config.toml
norm = "rmsnorm"
norm_place = "out"
schedule = "wsd"
decay_shape = "linear"
dataset = "wikipedia_en"
Each number is 50 + 15 x the weight over its row's rms, rounded and kept within 0 to 99. Layers, rows and columns count from 0. The size before them is the row's rms in percent of the matrix's.

# layer 17 MLP up, 256x96, rms 0.0802, rows 87-159, columns 0-95
102:48 20 78 37 58 62 23 46 21 77 73 57 71 71 50 38 54 28 44 32 47 69 50 56 40 52 65 45 56 55 51 59 52 67 38 40 49 61 43 77 26 52 63 54 77 63 78 30 31 56 48 41 43 55 40 44 43 61 56 35 53 61 55 57 23 67 59 26 42 33 51 70 51 38 20 55 44 43 28 59 31 55 46 27 26 47 72 23 27 59 70 65 43 53 44 48
107:56 63 54 32 21 40 53 58 54 50 41 71 44 52 39 40 43 50 36 51 45 61 57 40 45 39 42 67 51 59 46 35 39 45 52 49 77 18 69 76 38 38 20 36 42 70 28 26 24 52 62 40 17 50 38 43 41 33 47 33 86 35 24 42 79 43 45 58 27 24 58 44 47 57 37 48 63 44 34 32 41 52 60 47 45 74 76 61 35 65 44 47 74 64 27 65
102:47 41 76 40 57 57 41 20 44 51 48 34 31 10 57 47 37 45 38 44 55 16 47 60 41 43 49 67 47 75 51 58 66 21 35 57 87 49 35 62 56 46 62 54 53 45 37 56 66 43 46 52 15 62 61 42 50 76 49 40 63 66 65 40 42 51 38 44 49 28 74 53 89 66 42 58 51 60 42 37 76 45 60 53 53 41 25 27 73 59 52 79 34 42 62 54
104:54 55 57 53 59 48 47 49 17 30 49 89 46 34 12 55 49 39 54 45 41 92 51 55 51 61 50 24 56 57 65 31 81 43 46 34 44 54 61 56 55 44 37 49 51 67 29 40 52 31 63 45 32 31 64 54 58 76 56 77 53 33 61 48 39 46 66 38 31 45 43 68 54 52 25 39 88 61 31 39 53 58 62 52 36 50 55 43 29 32 75 54 67 37 33 71
098:42 50 45 42 54 41 39 66 48 45 68 49 57 50 34 63 41 41 84 65 43 62 38 62 45 48 47 43 50 45 26 29 37 57 51 46 29 60 51 42 50 55 58 52 79 64 48 71 59 45 21 37 56 37 70 71 67 60 66 45 21 63 54 25 56 51 57 44 38 66 45 78 49 75 57 42 51 61 71 65 00 29 61 53 98 38 37 48 41 39 46 55 80 55 66 38
117:35 65 40 41 40 64 36 63 77 45 55 55 51 64 37 71 72 71 55 38 49 33 59 44 40 69 43 43 55 41 64 45 16 52 67 69 46 73 47 62 33 41 27 39 73 34 40 54 85 63 59 48 34 72 56 21 55 52 37 33 48 62 44 75 15 40 40 82 43 62 55 45 63 42 64 45 67 66 25 42 56 70 40 45 65 59 66 22 66 55 46 61 31 42 63 67
104:79 30 24 42 39 11 57 47 71 46 56 60 56 57 63 62 39 38 68 29 81 69 35 62 64 56 37 60 30 34 71 46 25 37 47 47 44 41 51 63 37 54 34 37 43 67 49 32 68 46 43 77 23 48 51 70 49 46 62 74 68 67 35 66 70 62 26 31 35 81 55 44 50 42 36 60 55 57 64 65 63 44 46 39 41 26 36 67 30 57 53 57 71 44 45 58
101:89 67 47 41 47 44 31 32 13 69 32 53 57 56 69 61 42 62 16 32 71 60 34 58 51 26 41 50 70 44 40 66 22 38 44 40 41 26 57 47 64 46 30 73 64 61 56 31 62 69 16 48 45 68 57 46 51 50 60 38 63 40 55 46 54 56 50 62 41 40 39 45 32 58 29 49 83 42 32 50 53 53 34 36 53 61 64 43 61 50 52 77 81 47 40 75
105:25 79 35 44 60 37 19 38 57 48 54 75 64 54 59 57 38 50 61 88 72 75 14 43 36 71 30 38 52 61 44 36 58 69 45 36 58 51 54 45 41 42 43 38 24 36 51 52 46 53 51 50 30 68 61 78 52 67 46 41 19 50 60 50 37 55 72 58 32 60 55 44 41 65 48 86 40 66 27 88 52 47 42 60 34 53 51 38 44 66 51 54 64 63 37 49
092:61 41 41 69 25 54 41 81 47 63 42 59 67 53 41 35 52 70 49 30 54 38 49 49 43 78 48 59 73 63 42 47 67 52 54 56 22 64 79 42 17 35 40 59 69 46 33 52 70 56 29 49 63 55 57 61 34 64 49 62 42 72 47 50 65 57 17 70 33 45 45 68 60 48 60 56 42 41 27 43 55 19 62 85 46 29 54 68 44 25 34 49 74 64 30 63
089:48 58 35 68 92 22 40 60 41 46 57 42 40 58 20 49 48 60 49 34 56 76 44 64 57 43 16 37 46 59 45 53 45 57 58 45 96 49 54 26 62 74 52 61 48 33 56 76 61 57 30 45 40 51 43 54 50 29 48 40 79 69 44 77 57 55 45 71 64 55 55 55 36 63 65 67 35 58 58 71 59 04 43 54 37 64 47 40 54 35 65 43 53 51 54 31
098:73 44 28 62 62 47 41 62 34 53 64 39 53 74 48 37 65 57 58 59 37 13 68 41 41 38 52 58 47 51 51 70 63 30 52 59 54 28 43 52 40 44 75 45 40 64 36 34 54 24 31 74 47 62 47 53 54 24 61 67 49 59 61 58 68 56 37 73 05 45 50 46 58 38 41 23 43 37 70 65 44 31 34 43 24 49 53 68 89 65 67 47 35 70 40 33
098:25 49 39 05 17 54 59 53 60 23 58 38 38 20 70 39 56 69 63 51 44 54 19 46 38 34 48 49 53 57 42 42 24 52 69 29 27 60 43 58 49 31 60 50 68 42 72 53 60 48 63 71 90 26 70 53 58 52 28 42 35 47 67 55 54 41 44 46 57 49 37 46 57 38 73 71 16 70 59 37 40 59 71 65 45 61 38 38 45 54 43 47 48 45 46 58
094:57 48 40 72 80 79 49 35 41 53 33 46 50 40 23 40 52 49 43 44 29 30 55 57 50 87 59 53 60 76 54 55 47 55 29 42 39 68 38 69 52 26 44 48 36 42 20 29 52 68 56 59 04 74 46 64 68 40 55 60 60 74 60 51 67 16 42 31 39 58 63 46 53 51 65 26 69 52 21 41 47 62 45 55 60 40 45 41 50 50 35 68 47 43 64 68
106:53 60 44 41 52 69 73 61 71 63 74 00 35 40 68 83 46 61 46 57 60 41 64 41 62 58 47 52 52 71 50 54 56 57 53 58 16 49 43 44 43 69 50 52 47 57 59 27 59 35 73 40 48 34 63 22 41 66 57 55 76 58 59 48 60 28 65 42 75 64 76 35 46 52 42 11 56 31 54 41 28 42 44 44 38 67 59 63 64 44 57 42 30 61 37 42
106:46 26 56 42 53 60 26 37 45 68 71 57 52 53 58 44 41 61 55 47 65 60 46 36 53 66 79 62 52 51 49 70 74 49 56 62 49 17 80 49 27 54 79 74 38 22 65 73 52 52 57 58 77 23 39 55 41 39 38 33 55 41 26 51 75 49 45 46 53 67 51 46 46 68 40 40 61 60 73 71 61 45 65 58 47 57 60 73 74 07 68 37 39 52 40 70
090:58 64 69 34 64 63 55 52 57 41 47 51 25 47 67 21 74 32 28 48 61 47 76 62 70 61 64 63 46 64 53 59 36 62 29 67 62 63 36 83 39 59 38 60 67 40 49 51 49 61 42 49 45 60 59 45 68 56 41 47 41 84 48 49 53 29 44 58 51 44 18 30 47 34 66 54 34 50 60 32 51 39 54 53 67 76 26 22 26 85 62 24 54 21 42 58
096:61 54 46 81 45 45 42 44 18 52 23 44 67 32 47 52 54 39 85 22 49 46 54 60 58 53 68 58 46 36 43 35 71 62 43 45 63 47 87 47 52 43 46 53 65 32 26 44 39 53 37 44 53 75 55 59 25 61 26 43 17 46 55 14 43 61 42 43 48 32 40 41 49 50 37 61 72 45 34 22 41 43 54 48 53 27 53 33 63 22 22 73 67 47 68 48
095:52 62 14 36 59 41 78 25 58 61 51 63 66 57 45 66 44 47 83 59 44 75 33 49 54 73 29 49 46 47 64 62 46 55 49 57 38 43 28 55 59 54 47 55 74 56 39 71 31 64 42 47 48 66 40 22 44 63 28 52 22 31 33 75 48 37 29 91 49 46 50 55 50 30 65 69 48 90 35 83 62 58 47 35 64 48 42 47 59 57 54 64 55 42 51 52
094:30 52 66 23 44 72 55 58 56 61 63 67 80 57 80 56 44 42 20 64 58 38 42 56 57 56 38 65 54 58 75 46 38 72 27 49 70 35 68 54 46 54 21 67 48 61 46 70 33 45 96 49 69 51 59 50 52 39 59 46 63 60 24 45 45 46 77 26 59 47 48 67 79 60 47 75 38 65 76 55 43 47 46 55 70 68 65 60 42 56 68 35 38 35 54 50
119:59 52 76 60 46 47 49 54 45 40 52 44 80 65 33 77 68 43 47 48 82 47 28 52 52 67 19 26 63 77 68 55 38 69 47 47 34 51 18 48 47 36 34 62 57 58 66 78 70 37 49 23 36 83 48 25 54 64 45 58 45 33 60 51 55 61 51 31 74 66 65 32 51 45 40 52 18 47 51 36 46 34 48 79 64 38 57 66 43 52 40 62 61 47 65 63
098:46 48 45 45 53 67 52 38 33 69 63 38 24 38 64 40 50 49 44 72 64 14 61 32 72 28 44 27 66 63 45 34 32 60 46 40 56 21 35 49 48 54 55 85 42 68 72 55 58 66 52 63 56 77 55 48 48 78 53 37 72 37 35 34 77 58 78 37 57 26 42 41 56 47 45 37 37 37 35 50 43 57 51 48 41 66 65 46 65 15 66 39 21 56 64 43
100:37 58 57 76 58 48 70 50 57 62 56 59 41 31 46 45 64 86 45 55 19 42 58 50 55 55 59 68 32 54 51 49 66 40 64 45 59 45 77 65 36 63 29 75 36 49 38 31 19 59 53 44 54 87 42 71 47 42 66 42 31 27 34 40 49 40 64 66 69 75 46 45 16 59 31 25 53 53 34 30 43 45 35 63 47 79 71 46 35 31 60 54 59 28 54 54
095:24 57 53 56 39 43 37 33 60 57 44 46 37 28 50 56 55 55 59 25 29 60 91 56 26 49 20 50 59 77 38 55 65 54 43 48 52 59 47 41 45 54 75 72 59 62 11 39 70 59 48 38 77 52 52 34 44 59 45 54 17 47 62 64 61 38 24 64 73 36 20 44 37 58 44 31 63 24 61 58 53 63 59 69 36 60 58 80 58 49 46 34 59 55 60 65
101:64 64 33 57 27 37 49 35 44 17 73 51 60 70 48 54 43 37 88 34 62 70 56 46 61 44 50 58 33 30 38 57 38 36 60 51 54 48 72 52 51 61 87 72 47 43 56 29 45 49 33 44 51 61 58 38 48 32 31 43 47 48 44 52 37 68 36 67 43 62 45 57 39 46 40 61 75 35 03 60 56 10 55 36 54 25 54 66 63 42 36 72 48 61 65 69
099:45 76 63 51 50 46 32 25 55 64 64 61 58 46 46 57 27 33 45 25 55 38 37 54 54 55 51 61 51 42 45 23 51 68 51 38 35 21 73 57 40 34 71 49 35 59 44 41 92 50 27 61 19 39 36 77 45 44 63 64 41 34 79 65 40 34 80 31 50 69 41 44 57 48 51 27 52 39 49 31 51 58 81 58 51 28 58 56 74 47 62 53 36 27 59 32
098:66 41 64 39 63 40 64 67 35 28 07 54 48 59 66 55 60 61 40 83 30 57 54 38 75 56 73 62 67 26 65 24 44 68 72 68 61 29 41 48 47 56 54 66 36 50 30 42 66 37 47 38 57 59 73 55 44 37 64 48 52 65 54 56 40 48 68 64 63 52 11 51 45 40 54 55 47 52 60 53 44 64 46 31 47 12 26 66 53 68 43 31 81 46 38 41
106:42 54 32 52 52 49 25 29 47 39 59 33 49 86 56 20 51 57 76 66 81 68 29 59 36 71 39 35 65 65 68 61 68 54 64 51 67 52 64 48 49 52 62 52 43 44 49 69 49 67 45 35 45 31 67 42 53 30 31 55 58 50 48 57 24 59 53 61 50 44 61 28 56 54 55 66 43 64 35 40 55 70 38 68 47 68 86 34 54 49 17 45 01 42 50 55
117:15 58 23 57 23 47 39 69 46 34 62 66 57 50 53 62 35 33 43 50 57 42 47 62 53 71 81 58 60 48 32 58 31 54 43 78 52 47 70 51 31 65 39 81 50 65 55 64 54 80 23 35 51 51 35 29 57 55 64 40 17 53 46 62 37 53 64 48 58 63 74 62 65 51 64 19 50 50 40 45 40 24 54 49 47 38 59 70 49 58 63 90 58 24 50 51
109:39 62 31 55 52 54 26 54 47 96 51 65 61 51 53 73 61 74 59 61 48 73 66 50 49 51 39 30 37 48 55 39 34 47 54 33 45 70 52 42 47 46 36 45 61 59 27 50 59 59 65 72 49 78 60 77 60 26 28 56 65 84 32 32 64 44 19 47 58 77 57 48 41 27 62 57 60 65 36 61 49 32 44 50 82 47 46 54 70 54 32 34 53 76 71 57
095:78 55 39 52 63 40 61 47 57 17 69 52 68 51 49 66 21 47 55 49 37 55 36 56 54 51 32 58 59 47 62 50 55 43 60 39 63 37 33 45 62 51 46 47 33 42 73 52 72 46 48 69 51 65 18 35 71 44 37 23 59 61 00 49 40 51 72 49 58 67 77 30 63 48 34 20 45 63 29 68 67 62 70 29 58 58 51 65 39 53 32 64 42 23 66 42
105:85 55 42 37 54 50 35 36 34 63 51 14 70 46 08 25 51 67 52 51 08 43 56 61 40 66 56 31 48 63 29 44 37 37 68 43 58 41 42 62 50 63 50 54 45 60 64 28 43 64 53 72 45 33 46 52 58 55 35 65 46 61 38 44 72 49 47 68 33 62 50 62 61 75 51 53 56 64 40 59 31 55 17 54 29 29 66 48 76 41 32 22 53 34 50 55
091:50 18 36 56 39 47 57 63 51 38 39 67 65 74 35 60 33 42 50 36 42 50 53 57 54 52 55 53 68 49 53 33 20 54 41 38 40 48 34 63 70 23 56 42 26 69 48 54 64 34 45 46 24 74 73 77 29 40 52 43 69 79 50 49 74 36 83 74 42 44 40 70 57 69 66 30 63 52 72 44 52 52 43 43 91 40 56 74 42 44 54 46 65 52 56 23
090:42 58 46 35 45 22 72 49 47 12 45 49 70 59 48 43 59 51 52 46 36 39 72 58 63 45 48 68 50 45 55 37 45 45 84 40 82 56 34 34 67 69 54 61 48 60 20 57 62 61 54 36 33 06 64 39 62 64 55 38 56 52 62 52 58 74 46 45 65 53 48 33 80 54 36 95 45 79 57 42 63 58 61 49 45 22 63 42 48 43 48 51 65 58 63 28
101:56 34 51 48 67 40 52 51 55 59 65 77 67 78 23 48 55 34 38 52 61 57 49 51 55 32 53 60 34 40 46 55 56 53 58 56 40 16 59 45 67 33 53 29 22 55 48 50 42 30 70 63 40 45 78 29 32 35 42 61 54 39 61 33 70 68 32 43 54 57 41 54 35 43 36 47 83 27 55 89 60 70 43 71 45 30 52 26 84 47 26 34 59 45 31 64
106:41 45 66 60 38 46 39 64 62 57 58 41 25 79 50 52 72 47 66 72 56 49 30 50 48 80 60 78 44 39 56 37 67 41 65 55 26 37 47 54 43 65 77 47 53 66 63 45 53 36 48 59 35 37 88 42 62 41 54 76 61 46 61 64 52 47 22 45 70 60 07 37 64 56 62 37 65 44 31 55 39 60 49 39 72 78 53 27 52 35 64 72 67 53 27 42
103:55 38 56 53 65 56 31 43 55 61 62 60 63 08 59 64 54 39 59 74 55 56 52 54 25 37 73 46 59 46 35 50 60 67 48 56 43 25 53 70 58 44 67 31 41 52 66 59 39 64 72 61 22 50 24 36 81 61 72 57 48 76 48 72 05 30 42 57 44 57 35 55 34 69 46 71 60 44 41 68 32 78 34 55 68 63 47 37 31 42 37 43 45 52 66 44
093:72 55 22 38 37 31 41 26 42 61 43 48 60 56 71 54 38 44 40 74 51 41 26 49 27 23 25 59 51 68 37 55 89 41 52 21 56 44 49 54 56 32 63 31 52 72 53 32 71 62 48 57 61 48 43 43 65 53 41 55 41 55 16 35 44 45 38 53 57 21 42 35 42 47 45 72 51 73 71 68 32 51 38 29 47 68 24 60 51 40 63 59 42 22 29 37
119:46 33 58 49 34 52 14 41 31 39 61 60 61 84 48 40 30 54 47 56 62 49 27 57 36 34 56 30 40 49 52 30 51 30 37 63 53 47 56 42 69 48 84 34 51 71 24 31 32 46 42 34 44 28 57 47 52 60 58 36 38 33 54 41 37 47 19 24 65 53 26 31 55 50 63 74 47 72 20 59 34 70 31 59 59 42 56 73 73 31 41 43 63 48 68 46
109:67 50 59 59 68 35 53 34 66 73 46 56 80 36 47 71 45 47 67 56 51 50 85 51 20 21 31 57 37 61 71 56 54 59 37 57 34 67 46 51 44 49 58 27 50 64 36 60 48 46 46 57 16 48 52 05 47 47 34 47 48 46 47 51 66 46 32 35 60 50 54 54 56 41 57 71 62 45 68 39 60 45 49 33 72 26 27 75 17 53 71 70 68 30 34 37
100:45 41 63 64 34 39 62 50 41 69 50 74 39 63 80 62 52 57 74 50 41 42 77 47 17 56 42 81 51 60 32 63 58 45 59 60 21 52 59 69 58 66 36 62 35 41 67 18 74 58 56 47 46 66 39 49 70 41 28 40 64 40 30 29 36 76 59 63 42 45 59 55 46 47 37 43 73 69 63 72 62 39 69 12 42 62 53 38 54 31 43 71 58 55 40 32
098:67 57 30 70 43 37 27 32 46 23 21 49 66 30 83 45 55 39 30 86 78 41 50 57 54 37 43 53 52 51 69 63 55 44 45 43 77 53 45 59 52 58 78 59 46 52 66 36 57 27 36 42 49 55 54 37 44 52 64 66 47 55 65 63 40 48 34 73 79 58 41 57 60 27 41 74 46 44 66 65 74 86 55 46 45 79 50 54 29 40 55 59 24 56 34 57
111:51 43 33 54 74 47 40 50 66 56 42 69 30 37 35 41 30 36 53 47 17 44 39 60 46 49 38 50 34 68 39 29 43 76 57 57 49 08 44 59 66 64 63 37 73 46 33 57 55 48 23 71 65 31 61 11 60 41 52 61 50 49 51 32 30 33 74 41 78 18 40 19 68 56 59 38 45 42 46 63 49 27 54 62 37 50 51 39 35 38 48 41 60 67 35 59
107:37 61 37 17 24 56 33 51 61 48 73 46 61 69 55 81 48 62 36 45 58 59 74 53 53 59 37 59 43 50 62 70 29 71 53 52 52 68 47 43 59 41 68 43 61 67 35 39 65 64 49 84 68 56 89 44 38 68 54 24 36 50 52 21 31 34 63 25 44 39 66 56 60 60 51 23 65 62 48 34 60 55 20 42 37 49 45 49 36 52 57 29 34 68 37 27
096:04 39 23 55 48 65 45 41 32 43 47 42 40 37 61 51 64 44 50 55 49 34 58 48 55 38 35 28 62 55 28 26 45 32 46 67 63 50 53 66 35 40 56 63 71 45 74 45 53 70 47 17 52 68 50 53 51 23 47 51 29 52 53 67 47 78 71 81 40 33 50 28 35 36 48 60 43 45 28 34 52 35 48 21 56 59 17 53 21 24 40 35 56 45 60 55
090:59 56 50 33 49 56 52 52 96 51 20 41 54 41 41 79 60 41 28 59 57 45 78 55 43 32 43 53 44 67 49 58 60 73 35 64 74 78 71 64 52 48 57 45 34 60 59 54 28 53 46 61 46 58 49 40 29 54 52 53 64 58 49 48 46 58 57 43 37 30 36 14 68 48 61 73 51 40 81 74 39 40 56 45 63 54 42 53 42 62 46 40 46 19 49 00
095:67 43 46 49 39 87 54 42 52 38 46 38 49 73 52 26 34 52 69 43 44 53 31 39 70 37 51 68 37 32 63 21 30 59 40 50 34 34 45 46 56 70 46 35 67 49 42 39 55 54 89 67 35 60 45 54 54 31 57 43 36 44 32 49 53 33 18 30 58 72 39 33 45 51 44 49 27 55 49 63 40 35 28 48 52 55 19 36 50 82 27 36 58 42 59 93
103:49 72 62 34 56 66 39 59 42 45 27 38 42 53 68 48 51 62 74 35 38 79 38 42 44 41 53 50 46 40 88 49 71 38 43 72 81 35 59 67 49 62 36 49 38 54 43 32 48 40 76 49 43 46 44 53 66 30 58 28 47 59 38 33 24 51 37 57 63 40 68 43 35 48 31 52 36 35 42 61 64 48 56 10 65 27 47 74 63 43 36 76 09 43 53 32
097:58 28 65 52 51 39 45 47 28 78 51 54 50 63 32 41 45 69 58 70 49 53 53 40 60 60 51 30 62 53 73 64 48 56 68 60 30 60 62 55 33 26 34 50 32 63 69 50 52 28 28 59 81 37 25 31 68 44 46 48 56 55 28 47 38 44 63 71 38 20 41 49 44 43 43 51 55 47 71 50 36 82 42 21 47 43 38 52 66 36 52 46 10 40 21 14
094:58 23 64 51 26 52 49 34 57 70 43 26 35 53 61 44 51 71 64 69 66 29 51 54 29 44 45 65 76 34 52 38 68 65 55 57 62 45 37 38 68 48 51 27 21 36 46 51 68 40 66 61 40 34 31 37 55 58 47 65 73 33 68 45 34 46 33 40 47 47 48 28 45 40 73 42 60 45 29 25 47 85 21 40 40 91 46 51 70 41 59 47 37 50 58 24
107:55 73 55 40 56 46 47 67 36 43 51 91 55 39 53 63 53 35 59 47 50 29 36 41 33 51 52 49 34 31 51 36 68 34 57 47 55 43 51 53 44 20 27 61 61 60 77 47 34 29 37 74 51 58 78 35 79 82 35 22 48 42 53 31 18 46 62 32 48 45 74 59 53 56 67 81 33 57 35 50 42 50 75 33 45 46 41 39 55 52 33 65 34 25 50 70
086:13 42 49 55 64 36 42 67 29 34 46 65 73 41 84 77 60 72 57 56 45 62 53 67 63 56 92 44 47 48 84 55 66 38 60 60 35 41 51 43 58 61 55 54 38 37 49 60 57 66 37 57 93 49 20 50 74 40 29 54 68 54 49 62 45 36 61 45 65 40 74 61 39 53 45 39 57 64 50 57 79 56 46 29 49 47 45 41 72 71 47 47 33 53 66 36
110:58 56 54 48 69 52 68 69 59 26 59 52 41 61 70 50 58 30 64 37 41 63 48 26 52 53 35 47 39 59 70 45 84 26 40 74 37 48 43 20 62 43 90 65 56 61 39 44 51 36 37 40 81 41 49 68 68 46 67 64 75 48 53 56 39 55 68 54 49 46 69 66 70 61 66 38 67 59 55 26 43 56 33 44 55 29 71 68 07 61 41 62 39 58 44 64
097:41 52 56 41 61 79 58 66 28 55 36 41 45 46 47 36 57 49 37 65 41 37 75 53 45 59 66 62 69 49 40 76 47 33 32 44 30 63 60 48 37 66 27 53 38 72 41 69 35 29 55 51 55 81 52 49 66 65 26 32 55 98 68 44 29 21 52 73 74 78 62 50 67 42 45 54 58 27 54 71 64 59 38 35 38 37 57 68 45 35 45 38 28 42 44 46
111:48 42 63 20 81 42 53 44 34 51 57 51 55 47 57 61 43 51 47 70 52 80 66 54 33 55 58 27 54 26 68 58 40 57 59 36 29 69 68 50 55 37 63 43 55 52 50 45 41 56 45 43 46 16 66 49 27 72 47 45 40 35 29 68 66 54 71 38 44 69 39 94 56 62 52 69 19 52 42 57 50 82 43 85 62 63 43 54 31 30 44 44 63 64 41 76
106:54 40 59 64 25 42 29 62 30 36 58 23 34 48 60 48 70 61 88 57 36 42 52 66 30 65 55 43 57 45 63 31 52 54 49 49 41 76 85 34 44 21 37 28 52 21 62 37 33 54 46 66 33 33 49 66 35 58 45 52 55 37 53 50 38 42 52 57 45 50 41 75 57 44 56 30 57 33 32 41 49 70 39 53 62 59 26 55 59 44 05 37 15 31 47 54
111:50 23 35 81 33 32 40 50 61 41 32 35 54 57 59 40 57 26 37 27 24 43 73 49 26 34 32 36 48 38 71 28 36 34 47 37 62 58 44 48 45 45 77 49 44 39 70 49 33 21 41 60 55 53 61 40 64 44 62 53 61 55 47 76 34 60 65 58 56 15 20 50 40 50 49 67 61 46 72 54 63 58 39 22 59 67 40 17 32 55 37 64 42 65 29 45
110:58 42 51 42 58 57 38 69 42 77 70 54 59 44 45 67 50 46 42 41 26 50 78 45 76 61 20 76 58 55 45 44 73 44 42 39 40 71 24 25 56 53 74 34 56 52 62 50 63 29 85 39 30 79 51 52 35 36 64 23 46 48 32 33 51 47 82 54 55 38 62 62 56 65 62 52 64 31 40 46 61 24 55 35 69 42 65 54 54 43 46 28 25 40 46 26
128:46 68 39 30 50 33 76 31 54 52 33 66 73 65 54 33 72 44 65 39 35 47 52 88 27 68 80 45 38 28 56 54 50 35 76 57 41 59 74 41 27 37 61 70 32 45 35 48 63 47 48 62 44 65 49 47 57 59 41 61 61 19 45 58 27 33 44 28 45 70 40 39 47 51 61 50 72 38 32 53 33 75 32 17 43 55 65 39 63 53 40 45 58 44 77 34
094:51 45 28 52 50 31 57 45 38 36 27 47 55 48 48 47 44 11 44 61 67 49 78 60 38 53 23 66 36 58 66 51 60 32 39 62 45 72 29 58 36 55 67 26 29 88 32 47 50 56 45 49 46 50 38 54 47 37 49 50 59 65 45 37 54 79 55 41 38 45 36 21 39 56 25 75 57 62 38 59 43 30 56 24 58 52 73 61 39 38 69 08 19 54 54 46
102:53 57 45 46 59 47 44 47 62 26 50 60 55 43 35 64 43 27 66 56 52 31 40 44 52 35 05 57 45 72 21 60 69 71 60 59 60 36 43 53 33 32 55 64 81 72 49 23 19 53 76 48 36 25 42 44 26 44 53 46 50 55 28 64 23 70 56 66 47 39 46 37 80 68 48 70 65 52 66 57 28 60 68 68 51 67 69 38 41 51 57 38 36 37 59 57
085:44 43 55 46 59 47 41 45 60 59 79 36 26 48 34 25 65 42 68 67 24 61 52 56 36 46 70 54 53 39 69 64 31 70 65 47 53 52 65 46 39 53 51 56 52 49 55 55 35 88 77 45 50 19 52 28 27 36 21 48 39 50 58 39 05 29 26 45 34 39 38 41 43 44 53 68 59 67 48 33 37 42 42 41 58 48 27 49 41 72 19 29 44 36 30 39
110:43 38 52 74 59 55 46 39 48 34 58 21 27 59 59 34 40 57 75 71 63 39 34 52 44 36 48 36 51 44 67 52 57 64 54 49 95 48 35 43 74 71 55 22 48 39 32 71 31 54 60 52 43 39 33 34 18 64 50 54 51 61 50 57 43 26 42 39 76 34 56 45 22 57 25 74 21 61 65 68 49 41 40 43 27 50 51 33 57 55 58 47 25 64 29 54
087:54 52 39 87 40 62 50 36 40 53 67 47 57 31 58 64 42 30 55 29 39 67 57 31 68 34 55 55 62 66 63 54 42 52 33 49 60 47 38 51 47 58 49 42 38 83 65 41 81 43 30 58 50 59 77 72 68 58 45 52 53 62 50 25 69 53 53 55 32 14 40 46 66 47 52 10 51 70 54 20 56 42 29 37 36 59 59 45 34 69 35 89 32 44 49 36
102:43 78 37 44 38 49 61 33 50 28 64 71 48 38 26 44 50 33 46 64 66 67 48 72 52 36 34 33 56 29 61 44 38 68 67 39 38 60 34 49 49 47 52 35 62 44 33 54 54 61 56 68 61 47 50 37 58 50 30 45 72 46 52 54 89 29 46 39 35 80 15 51 68 65 35 67 44 73 54 76 60 63 54 98 55 47 40 52 45 63 51 43 63 72 48 82
089:61 41 81 33 71 48 58 69 31 67 59 40 37 56 49 28 37 96 52 59 46 30 43 62 55 49 37 54 73 67 44 67 63 44 54 53 66 70 50 52 50 72 42 36 50 42 36 46 68 53 56 55 45 61 43 29 73 74 31 35 38 47 22 53 26 62 57 51 41 42 36 65 54 86 30 56 54 55 91 57 57 34 50 45 64 83 36 48 41 40 60 39 41 25 50 55
109:62 70 38 53 63 52 51 38 40 54 33 45 43 66 34 42 43 54 55 50 36 58 20 42 21 86 65 62 44 34 38 64 51 50 53 26 55 59 55 67 53 39 17 41 37 43 43 40 39 58 62 56 42 31 62 51 76 64 55 65 41 37 65 38 29 19 18 84 57 23 32 52 67 34 66 59 23 61 65 46 64 82 62 46 53 28 57 39 33 33 45 43 44 56 62 42
087:44 57 47 64 41 54 47 44 62 60 65 49 70 63 48 41 91 69 45 69 79 42 61 21 41 44 56 40 11 42 49 45 74 64 35 52 24 51 64 56 62 62 38 67 28 55 65 85 48 49 55 54 76 36 60 48 29 41 67 37 56 66 53 31 74 55 41 43 47 44 56 50 55 71 39 22 47 99 52 59 53 33 56 69 40 46 37 56 34 44 50 44 54 37 64 47
093:51 53 56 66 43 42 46 20 44 39 44 46 65 64 63 44 32 63 44 34 57 64 40 61 82 70 47 40 23 45 45 46 56 43 49 46 49 53 42 55 38 46 50 27 85 17 20 32 59 39 43 43 41 40 64 50 56 58 49 63 35 50 75 29 44 64 41 38 42 46 50 43 44 40 63 59 46 62 44 11 32 64 76 28 76 28 72 66 43 20 67 24 41 22 60 55
096:34 24 22 34 53 62 39 61 55 34 75 44 63 40 21 56 35 43 45 55 74 32 59 55 46 72 66 46 51 31 57 36 25 61 60 54 47 58 47 51 56 48 85 25 39 61 56 79 53 42 45 85 34 80 41 48 66 61 58 53 46 72 61 36 51 51 79 71 54 64 37 30 68 68 50 51 41 43 45 25 42 78 59 47 56 55 43 44 33 35 49 27 41 74 67 46
112:43 41 64 54 57 28 58 50 81 48 53 46 33 46 41 54 54 07 78 56 42 55 46 54 25 45 35 44 18 61 56 47 44 54 50 34 58 43 67 66 46 51 67 82 48 71 50 47 48 65 56 41 55 83 69 33 50 31 56 66 32 38 04 42 51 70 39 63 59 41 33 69 79 59 63 60 41 61 35 58 64 26 46 55 49 56 48 11 56 39 71 51 52 60 55 56
089:69 63 34 32 51 64 75 55 62 38 42 52 49 46 71 34 18 26 55 48 59 35 41 38 26 58 47 59 76 67 64 29 48 46 40 49 66 50 30 52 51 53 53 61 44 68 37 32 58 57 50 57 71 65 87 36 58 42 49 53 20 48 53 56 27 28 51 87 42 54 65 48 47 31 56 19 25 47 57 54 66 68 54 28 57 35 27 52 66 35 52 42 56 23 27 32
088:43 26 52 46 59 68 54 54 44 65 51 30 37 50 64 44 53 44 57 84 48 35 27 44 54 50 48 32 57 64 44 61 24 41 35 50 56 38 50 41 48 47 28 43 27 59 68 60 32 58 61 47 47 70 35 49 38 51 47 38 44 62 48 70 70 39 59 64 13 16 37 18 48 61 43 16 65 60 60 59 54 49 33 24 56 64 35 49 22 49 62 30 22 28 21 30